python train.py --d_model=64 --d_mlp=256 --norm_place="pre" --positions="rope" --rope_fraction=0.5 --tie_embeddings=false --init_std_up=0.0208 --beta1=0.95 --weight_decay=0.011 --grad_clip=1.0 --warmup_steps=200 --decay_fraction=0.771 --batch_tokens=16384 --doc_mask=false --train_tokens=113100000
Each number is 500 + 25 x the weight over the matrix's rms, rounded and kept within 0 to 999. Layers, rows and columns count from 0. Numbers have three digits each.

# down: layer 5 MLP down (transposed), 256x64, rms 0.273, rows 183-255, columns 0-63
# up: layer 5 MLP up, 256x64, rms 0.279, rows 184-255, columns 0-63
down183:473503517501481476510517498553463519491495501534541513516497465530485480477482546505519485463509493504489493535453494453464518516472440478517534493488466480517487518492511487472483493500493512
up184:492511517484474484462494483536504501523489498505462479498503503496514504493538534502484491529511519466489525501507510521553514498473560516473453550520457473469462458500467474492522491457514535
down184:528499459508519532492498515503491484496503527475494470490474465528526483498530513523495498564467478442509499474510503514486541536495480444487481522498475498508519488487524446527479505523474495
up185:502466451473524490499499508501483493491553544509507507471493516470493452459515455496460535496524451530516534487485472487517508477465501512478580481494471492489463534493460452494469516489544506
down185:453525524520493472481464473510503476486470490479477483516488506461507465541431499491513501488469489495499479495522488530484529505488520521513473529481524505511514514485496526519509463483501487
up186:502545480496466503438490526513514521533493500482508526503500498525512527433454526518492476511510456520507521513497490539500460494467492524500479505528502501476483526502540490518493497525500536
down186:498523499463486499511423526474515495486499469501529509510478472525525512536533501474515472513512455516509500485534492519536464527484467465483500508541497500499503490484542542490509435527498492
up187:515504494488505523481530544505509520512495551496502506471509467500477498534522535494477531497498504481532521510477534481479493484510556495459490501453474480497520489471488521520500529530556499
down187:482546522515487497515517508507450527517506481473524474512484536478491468524439499519482500529482484522489508495501485497507551554489447484505501511480464508490515555490535479535510489513522501
up188:549520470508448543461454487495547486468461511435424493537432517513477501498496547502491512510484478464533492481512534480523488473530518483472461468466521489460503513498501486484507516500488515
down188:533502523554502479479502475509505464491483500541468514538524501502502499547425525495491488484464544462511487491463527525494528460495519528567498516491496509515461464517518531489497488496522482
up189:504497476467497527529496470500506479541488497530530487468494505507458501503488513489538534525515475515514537515507511521521497482501526507513479453451479461506494549468465492444498473509494499
down189:481500504503537524481468482523515522479473502448515514494487499490514528494476504547492484491482496505549481489495523536469497469507515497525489520512531461503546496519497450459493491553508503
up190:495497470542445495483475520493507520490570533495492471480488539520449511481519542465471508491498486519511449510547534506530487482488522487482526472489471483500518517533466486487478474481517487
down190:520525480502502516507450491549489486523501512479540477542494462488552502539514550526502499470509522479477480509468531457515492492468489506515515481537527487487449495481493513536474508473477477
up191:494549491482525524491471506472516472508476478505541535526496506519524452488536480550504517501533489503480485483522462480484496530459462509453503472512459513457512484476513509514490482528502492
down191:489527495546507540516455503446498519499462500537491485512546489490475539497498506522502539506465455505476443495483515543514539487505488478517500506530502469493493518503517499503507504494476509
up192:482518525515501523520453564451501451532486479531497472492493483507493475516476434489492489515509456511521487504502476533507512513497462508504484503466513456490513496505493512506489561489508473
down192:474494495507508493519505461478472528466483474482489466503546503488491480472500493471514514542471547534519495512503521497473465519484537478520463507493478531452500513504509514509478427481528497
up193:491517464482563479488526488502496475514516481495529486482535482434478443513522527506498492504529490531526517491483525529482511550488508476509468510470479527527479515488486477492536515455515568
down193:467534497479519506539466491510498511492470517565485520522485497511492511505508490503502507486516500474478520503494510480518513456465450507525492533504464550496533564495515502472482475507468459
up194:493526517493539527462498563491525516473495496519522508498480498515543484536474498515508497507406490514520499497520539543512503469519559520479540469487529500478483490434474504523507473480512477
down194:520549530464547464485472522463481481459463530522540493479481512505461535495523515563505560523438525534446504438467531484522485488503496506512505456548491451512506522460496526514493525515480490
up195:515512503497493463516501490486485530547456521491501479496453502497495495486460484537517506478505487481461566502570516537515535475488504508486476517467481513513499496524465494506499530530488542
down195:541509544493478454486482498523476513518553519511510478534482478490502525483515509509501497508552520567525469516508505511484469470458516482520501436508468523517520503533482461504464477505535460
up196:498444503480541464479505467505477492531497516505527495473468520509454526498511480527528506524534502528543499513554556487531512501473507501525512493542463490547499505516497519494520505462434472
down196:525478499498528501451426524545512500492513453479458486530494507516547498492473495506490532489533531530473489455462491522469486519498484533520526509538519500517485486522493474511555515476490516
up197:502464469527514519507497508462502525523513512469486520527496474489505510502485475467483512518475500521508483528493493531487506510476510481476446450478471480492487515470488491518505491508512537
down197:547498495470471472493481552474501509502501521516526496478512506524488530455472473512498530474484517487467486490484498479462521524498514483484490516498482500463497541494514503507502472468512485
up198:494537522476484517523490522502459499559484511515513474485531488524462492488483527504496479516535476532478528456512492520500478528496505544524449466513500523478482520490468501483514517481504520
down198:484541507493515537472457513487488506522503483530480517523473500509484497542462489495527491491475496537481517465488447501481516501460489475520536496499496526509522515498517532474536445515503493
up199:512525517527542468524494565476511511466500543472542494507461510509510477487498507494508464567458489512479506500524498488492491517490489527472511485468502569518530519500542498534458487461496486
down199:489486495483453520501514545521507462535493506532500494501532481553468482520509531524500476525502460524490531507527508479512471544528490474455534550470484514499447506481506515503484469515467513
up200:498490516514516486516498496540457466506515518482548524522499470530485467434527478488490512492460466503501530551504489507515481485514507533486489493496504479505505469516466510495510504541453503
down200:529519470516500528506489518480503527516547497486510506448475508534498542483516482481524476519495513506468479488476542500503491477494507515502534503492535485498531468488478474485497528546475472
up201:491471518471461493504477508544499511480513521500538487512500514487466499511470481462476515523487537543532515469519478511535474426491477494479492521469503502493547496489531507520513543502508510
down201:464501529458481543574496468509482491452473523505523467513501499480546530503485497533527487508511477500505457464482533505531525495525497499479451482495504535449516533535510472486503512489532513
up202:556477493493505500473516480486526490511543517472557508555501559491517469469492495527451533543529520482522480505530480478541488441439474468518503455476521471529514483503495529527537449516530541
down202:488507476482495515484491530519530503522533511522471478501489488505496482523518509518486510455438421514493520472545502469526490537527481506484481517519516513555476507536493483473496505448511493
up203:516514492548540480521459501472545474487510536521510487467508476496460474463503481505559514502543482476505415469547514497530488466494478522494503509531468477491513537534503489477524554464504489
down203:501540518459564503460513499498512488495493468516477455514517515490513484468520458491502528498504485460480494470475491547547496487531549521531480505558486490506495485432523479467527447491546499
up204:498532500499493487525489487470527493480500507526500458496498467484501464495434481531505546504527513477500519489497559509498488485501475499485503495458453508512468482498479488534477534510521466
down204:512492488519521493480563469520505507543493496511470498534515464514505494513531475483475546508526505529518456522520521530523498485502534441487474513476529493497496518515516494534526490486506534
up205:484503467493484529461518515468513459454515450555528527503466489477513510477469503517486499519474512496503521525522517512505517505464476490504536501501497520576507476509464500483523494499473407
down205:518537498516503522502467478478479511539496455496476508507512489551511483494482520473548494515486557525492489478512452523465489503536463508499522467496425483485491497472470518535537513480471508
up206:481519502494534497506522505460550485500512492508484500468510467521514489470514468514517475439522474514504513529521492504537476484523517471492492511539499499485487547450487482520490518473518528
down206:529535506493521484510504502489522455489504497460480479496459480471531464545512536502506530494499457507534513513474465484453473524551521430523475542481473495519480529469533504487504486554520502
up207:525445503497502505525491515475491501511485542497540524509499464489467497521489524545488457497518489549532496473528508513506474479468473500505537461453495508508491517550499496566513531515530513
down207:551487512474496530501443498529507495474481448468489518477471511500474512489485441494519520496487483518470503506565499535495440521481496485468506525469525460481521481454506557525453495524512498
up208:488513488490494451526493493481461491499521497473473499497500521496498464471496560545488489491510513498524546479544530480484556508517489489513504522507524543505526494488498551483520534488521474
down208:494511442491477455490484492502552498553506506502515502490536551493521508527506484461520510520507517462506489522461513527467533505519542478476478515530467468466508512524520472485528465516505468
up209:487543503478533469485501483532509502506468533498517498521533505477461486477476482510501508504467536517532502529502541509536506494489509498498497490478467515503509530466508487511525448528514528
down209:508500474493484494505481505485497546527529481515532530529542494525508498508546513468503526495487529505461511500473498501480518541466447521506510506506504526452478491497510473503499503489505488
up210:508525446549552469527520506546477505521462490491507535504489519535506455534511457502478474525504521511546496500477513484528526522477508495470493488505515452514473490496492477536510459452507526
down210:500495502483475476474520497495534497524490520461476485488479499523479521474505523488495496507509554501493497508494513548468528478496514519556517486422524506489542461477522484534496494531517513
up211:477506457460514521471588463484557493512511485498509506534512497502536517525484525450518498483525503482488514489546523472493499501478484472490471517543471495524542522477496491474485478483500521
down211:473466524499525510479491496525519525474516498521512539472467541493455500540562467505525547508513480519540522496514467441456496500511475510466474507466478558520489509564469496479494493483509464
up212:483511518543503481475514549493538504491508483488539490471489465489508469514509484448495511491519518496516512504520539480525548502481541492463493534487500520479525495484491498505500512545502506
down212:468493477526519478527491508530470502465447481476484483506493482463464450487521503476503520494463447486483471522508504490502502452455500443505484513469506529483495515513505527521501517521493522
up213:530489520468478487493460520545478495473514531477540517484543488485504486492513491494523523503472520498500503473535442500537514505495499480454498534489489500494471480511500515523507498500441533
down213:446509481520486505506522466476502537529481478512490514465516484544507553516476501513524495490491512498501487485528501507458484489481529467508519466500489496485511459511495488481439480481554489
up214:477518542519528531493514503496503475445511499476498491479509507500466509508539519528522532502463460510529511464492518505522475495529472486499487507517483499532517501500470481525495511465490482
down214:532523504480504507468516472506539528530493538513503496494458521496533489491542516500519502486487522484483530498509471491488509498494483487493488515507520529471481503485521514528524500548484481
up215:523486477479539457529488459521498471530494517536533534506503454463514493487511519508465469509547492481523486498521504465527566491514472492482474508500476457482503454556537514490508471500479446
down215:544493493540455486523474502491453515490495463474511487526521456525516460464476511496516519520522486438524460496534518521490505497445504497523482524457513457532515547479513519516519540502445507
up216:444517493489528464512498542544468501514498537524491524531495544514520503494490488444527482535495494500513444477488518495555516524488521530532533482473480490519504461526470491490479527490509498
down216:490492480477500487521479506504528497508481479505481487528499487500507528473473447504445529477480489546469499533510498515539532516552509485490492517501537516489541494497532520509533488548486474
up217:483514496487516474487491501493462480518506532492486529529463482507468515498536497482488488450505501487477512550490530548543485496509533494529502471467529445475494479474438509531497495491507495
down217:470519496487479446515526464507539512464498469498504526514507533525505515517472471503524517461522499459510492464525532502490507476519493532521495514471509491472459491522495465482499433512524483
up218:495531473490547546524501511493503501460500486547502502540444478468490511487477505494503515500475442542506526531537497504511492510470466485535526471461486505523476538494512495513511457518475484
down218:480484518490506507495499486514534514552470521528515500501489485518528485475484523449497478521506472471486499461460498479505508532475526508509471508457533509472464501452514517479510521534453507
up219:499520505559507534499483451460503461511493501513488524517462491514491526478492487495455503522494496480510531490535466452536491505505501518484507552528523506456493521522504500455486470530508489
down219:483476540509502498536504521502523478512491474461516471478492482448548533493558510463552482493511465444527492499484511509492469481510456484503489447492454491522475474467522503533501482501496485
up220:431532493469545490508446499524558525492519496471506452471525538519514489525499497511561515467482496466503494484530525483523512485501502516463515519513473518491508494479486501500463518483535516
down220:500478489474539495515494526473468497498492487502515464497522494537525490452515494523475522480447520523477532507443492511500526526532459441531485521506512465491493447494495522508457494439499530
up221:486508480461510508526496534490489454492499470520528526513520504489536502490479507523505494453525541486523521536499493536499532496534519522462501518457498514446481510494494499492514513455484506
down221:522514523503514470493503478496487534487484526549497523490493536504501508491519517464502531533485454510516507497478494471471443452521479545466481518492497530486506515526503483527464480508507460
up222:467543499478506488474487482493481451461542506494535485502498512514500475497488496510514490493509519505539500511502522520491549483497467490536528515480497528509484501461534474522452490523548455
down222:479474480525487517510563489514507534523489495497458555495481547536466520515489478517492528442496479444496490493472499504482482505529472474447525527503490509499506541513525494482502521528482504
up223:489531458511499519510493523473512533532520534466508475522524529505515495480497535517483500501502438522516484512537479506503465472521504478473495490522477477484513496489556474502526492531474488
down223:480503486502448495486499519504509512492532456557507490510536473503515471520496476548495463520508526494471514499512533441471522532482491533518529493459415494501486536473484508523507520498481510
up224:486533523500484488484517464503498487499508461527472526532499527474489511527461513471469483538518509478510483490515489530494538522522511507514488534516468549517480511520472454469523500506527468
down224:490487524517530476492497504529445514502487548515502503501503521512493528484538496535512473490542538503506477497470490534546507486465504492504498515507473466508486518495493539500497496535480484
up225:516495472476468515484505452531471490537499497470487499520473530492497507501506514462479521544466504494548460529514503459530508514509497498471519506472458462529488532518524493469524517541478520
down225:534558504521457495492515543492525457488499518481504491528508530517488519504526494549443506484473486471493477526482523495508505486514560503525493539471505479490525503498505517456468498511515544
up226:506532511504510513526524476466522506486527514531516481503496486500501482490446503476509497494492481488518483471517539580487480497471508501478476535494472494479516498483517505530543514497524516
down226:446519532480532529491582492492493525507532553457497468527470507506507480508508496513496519522486447547486465531489468488501485504493464502522516518508522482499501509521497510505527500460537502
up227:502524515494519466472482511480492486545469498541498485478521460492513534536458545490465511516529506500457518508516498509507507502533541540510474465511512485484486511517494478499475532481463481
down227:473450511517505517528533498523501509482496494455481485526490502459482451486496489478522513497526478563479508477506472510499454456502488502443536520475546479519522533504517476505527473502507524
up228:498491504525436542526504518514514491467505469485512466531549560518524506485523493489478486548467489480514488465528456505498468495505491511549497483490459503498528497508510492531501468517454488
down228:539500518501535535499484504471475494507538516516482491523465450516537476484470532505523522453513512510539521526471487466513538520491501503490513533484531531508498507508503505465549518490512511
up229:480477519509507457516523487525505524509448505524502553468503488487461509546498519471454556500501480511527486462504531522488492472486535520532474484531497465530462512489490534490494518485498487
down229:499516498483498529479476502496492493475524509509489499506508555543494482544517486528524453442496499524467551536493473490475495527536526507502566506493436489484516509503450482467515515500534461
up230:495534532498499475477504500524500512533483530479461491489516486507555496498511488505469472550535495525520522463519453505490446552488514527498529518498545490517462498468475495560518489495490483
down230:512524469542514489504466492481496464520553470551476511487481490527478537482509469514514448498466476485533485488503496477456533498504477507497521509524538486456516498542498530446472512487508515
up231:546525443486511503516445495521493474472528526517519525509513509466495515512498505505482505489527486518495459516493535509517513514493477503554518498472498503503488496497489550507480441530513515
down231:515496508509485514495519450488501514478456498485514473552526496526523508498526485525518516478500486509472477460506535500508532482463468485493472494498522504451500482545479499507508488493544486
up232:495513460485513484497534481505476522475497465465477482519506526537494491484539489503473517509524510488531526477512475520517478494470507493515554514502469515511468474478481541486510521548514476
down232:521526496485517472532513474518512514450472497506475482536510491566513517491564494446527561494501497453532525510507511494477523488519526520505460490505520475480516472497502495522506475508492500
up233:548505528496469516498506438518492494506529476529555536518515497480510502434447505476486523494485535465519542487515444503501483466499500512481495502512516478448496497503483515533537490480456494
down233:442474472493517520507476486500469515484483529549476501485509493488484525527517501541537478515477521466509486515489509499470478502498452528490540476519482496512486517491486484513430475494529495
up234:504476495514486529485477468520518478511441521496503483519475517474476469511520470474465540521533495535529518496513486505533480500493496519531489525504490491533518511493526534474495475509490503
down234:511494525500449468553518484523510515496508527512530485452488480518524480477520508465548550541519472498482498537501479486509492493510514482490543551506478509510500488500494491512497481493499484
up235:535524514485492528474514467506533507493543488514468523555521502476527484501496533459544512507499449478551511495557442510484478528489463494489537468523502516478455486484504525524486497463496479
down235:524486471459481473486490486494522488549479508447551484502508477528534502529506507511484504463492494471507487470490506502510538538491481489522516552459533479466520458487464546485490482532473511
up236:482483471434502476505484520526500536502490516464497485473468487501494484482540485508464507510463504536512536481523491505538554469464470525462499494503543483504529505501499463515534515499478490
down236:537492519547473555505503528503477507491480498476471510509494494482497522549487469485532485464500498494468491507503501495503517491515470514517549457509471511456446494514514489506536492525496475
up237:529482506482528485529498484493480487494529470479486512459533469503505536486545507536448504538488471553477488499503486498482514476492480534507472506520524499485501481471497507488517524517512508
down237:447509495493493496468500465486524513492521481520524521489484529498466496453498445515474515514542529476523484503535501494489520506512480530479512497452486511487489499541561499503521471485496492
up238:519491479503478505532507503489574527512511477497480498504483464493517553470498554472480491498474495524508477508495524510550472478493450518476522496511446546460492525495525529514484523452509467
down238:473510531513503493511462504503468489496510482518543534517552548486508484496505505539513524514528500512517501480532519544468506528485545531495492515522517461459512521537504480455512519501525491
up239:512502493503487513457497494544499522502464498532502499523498487507508501531431489529466493515514452501530525495537513515497480454517523517523495464545518498468472504482453500493524471510501489
down239:513512510458499471526522458473520486534450501452444493458495488486512531442512485479524500512527460498546520497493486492500477474498497566489523519530539482517474497522553529508523495499496477
up240:515512508519499522550493495511483545527527477534489535489458520467476504497486490482519502484511486514544480494533504479556477487473509508511502495489492506472459487524553507454457484512493513
down240:505491519486514491528529500503530493460488499514514488447491510442525447469540516513485494502505518489518468514441479481490520522494508526514544513465519527464493510489493492507546560494510489
up241:496489479510512495503480489541481490512538527496561535482461518507536481555501515488526539518456539494496525486492472440488499543462523521469469479498510499473454463437506518473463517487484531
down241:484488490478511474544505500546558494479487528447471459504454475482476502499507572484484518510423513523559538485526521490488537493497518459503509507505549480489502520469508494492542495505519535
up242:507508493540497436537510492509515501470514524504494492543470485478486477511481474513524540458490502475493534478525445532507498479476536467454512467506507465473503519498537531509428486499457516
down242:492504472497505530524488535485468501494501434496463477474549484487490524532515514484524493475528480506486511507486490461449507519497494525536494534498502521470476495489500482525527469457534547
up243:494499553469505490500517469507451466508482511478504494475513506476465496492531495538474479480517523457534527503516450504467495533481490509479483523511511475525495487497525545477506512549521507
down243:521507441507537498456446483506522510528483511469513502474524470505514458529523526509519459484517508530550474519515464499479466474494495525521488510494525514497479511492470500486455476539525519
up244:518516511497495529462466490488490498456509522534527558518505466491524494506445457467513517496486455516534521503505571457528463440495483506519496478458503529491482474478528481480466516490514552
down244:522484463494599494536475540487487482445473518527500482452527493519474505486501517485474514524477515507518493495470483459526544522536562544478500499509504530488501494503526530501552510500502490
up245:455506466526517460489496487497526495475501515504540508535514483479513474504462535496541516538501495516513479476491492502466474484510505550512510515507496508504507483469542498497483510515487518
down245:511479492499519500484484503510469523530499516541511492519506433489470457519484486519512563491513515527495497514476453461499488523499479475526513493474484530509545502465459468525470486494500501
up246:530494487452493526495441550499496500526516513488557498500516509514479449493517493523505492469478474471504492456514554502549528509490525519528525464500482472520478494501470511448452534480536522
down246:510454514506534489474544494543494503520491496488474494504455507536536540520529509440448498479532495483506502469473472502518455503480440529460506503485451511496507525497508459482507483486503464
up247:468469481505489483502474481498517474487540471548486502516496502516525503529469512529466499523460486545504547487513475488462532502471516516480476508530484534492454518501524521466466475537498505
down247:498494477435518512445518501500479493483505466506463483480528480526523478528477497519494529486530496484507485500479509547506506519537540490517493499488533467469524481500497446530533455479551510
up248:495483500500525509534486465461491540531518476505505496485507491481469497460479489534474477493492568527501488511523501459541471475518526495529449502502448493523422504493455515497551524482555464
down248:505514507503473486569491498460489547529475518513478536500477479540508512472458541514504496487493482528512484522481513519517495506582481539536480516524547475563521495506510495470479456496443463
up249:504510474506510516475487506549506499443509460478483536508507539501535528500524512479513511574453515509494495480500465536484492475501469558490482523504506530491510484497505453494507490500517476
down249:540509459508528487466513480503487539539489513481449505496562477499498477527522506504500516487527483469511501491497514477521490516549516510490531468480482464485447517522520541405501510472537492
up250:502461517508535525499508440481470510467484488490530511527493477504531488499509476456543529519478494495527516445503507560497505510468543494502482511519474545530439440481489528540442519506501553
down250:487527507537487475528509477458544541514474459513498482486510496477505518463460497495518466515534514471526441454478506462500551525471479533503523523511515485508468524463479516481502541459488456
up251:520486482483497498530518544513516530561515505442501505505470556490469459473503525529505503492545498467539476538510474487524489510460484469472478494515453518513501460467499479507492505514508530
down251:500514499534498467496509516479543512479495451525499486505470482524527486504496486503525523492503518539497456480510476467494499479481579533497502511502503531489494484519458529474502494486483516
up252:503479496537514519536500507535487509511460447440470518531491464482518493532534483504453528504519496479467471489507496512542478510524534526492494509522480488537478475489550503482501561511479506
down252:514478510518507515478487494531511506469478449494491509494493497534531537474470514528530538453499522508468507557523531530509508510488502452503510474526472473514527481514490548540509438479464531
up253:513472496470502514481477480489478473553532474473505505542531478478520471477476498496489529532462517487513533464512518510513524473505450475529507509496479523480523493544506531563470488519435487
down253:514554463540508483518467523498556493497491505506433509476480514488504482486477516489489494483440542525459524475513469513546514548501491479496472522530520539497482517484529486517483514458528495
up254:513585459451472541475518488486522468479493492522529456507452518490487524490523499552499510471538479436542500480494503494534529508553487551513544491489499493482468496483471498509481509474493507
down254:487445446551512497500455498506477577494460517488484551482536505495487528500524493516527475507506528487473514563519498510476506488460485486482505498507455507523508495498501506510539525554491467
up255:561504514505468501529506493470497487483488527500546512463498533502470548522474485504471514476473493468512569520503499540495479499528460475484499493532495499523491454499475474517515525497466483
down255:446490520506498535481486473514519511475489468511502500497508515508497469484500517538506472524485484505504497503458527478475492524512520446519443513500540476482528508491508476497507480502522481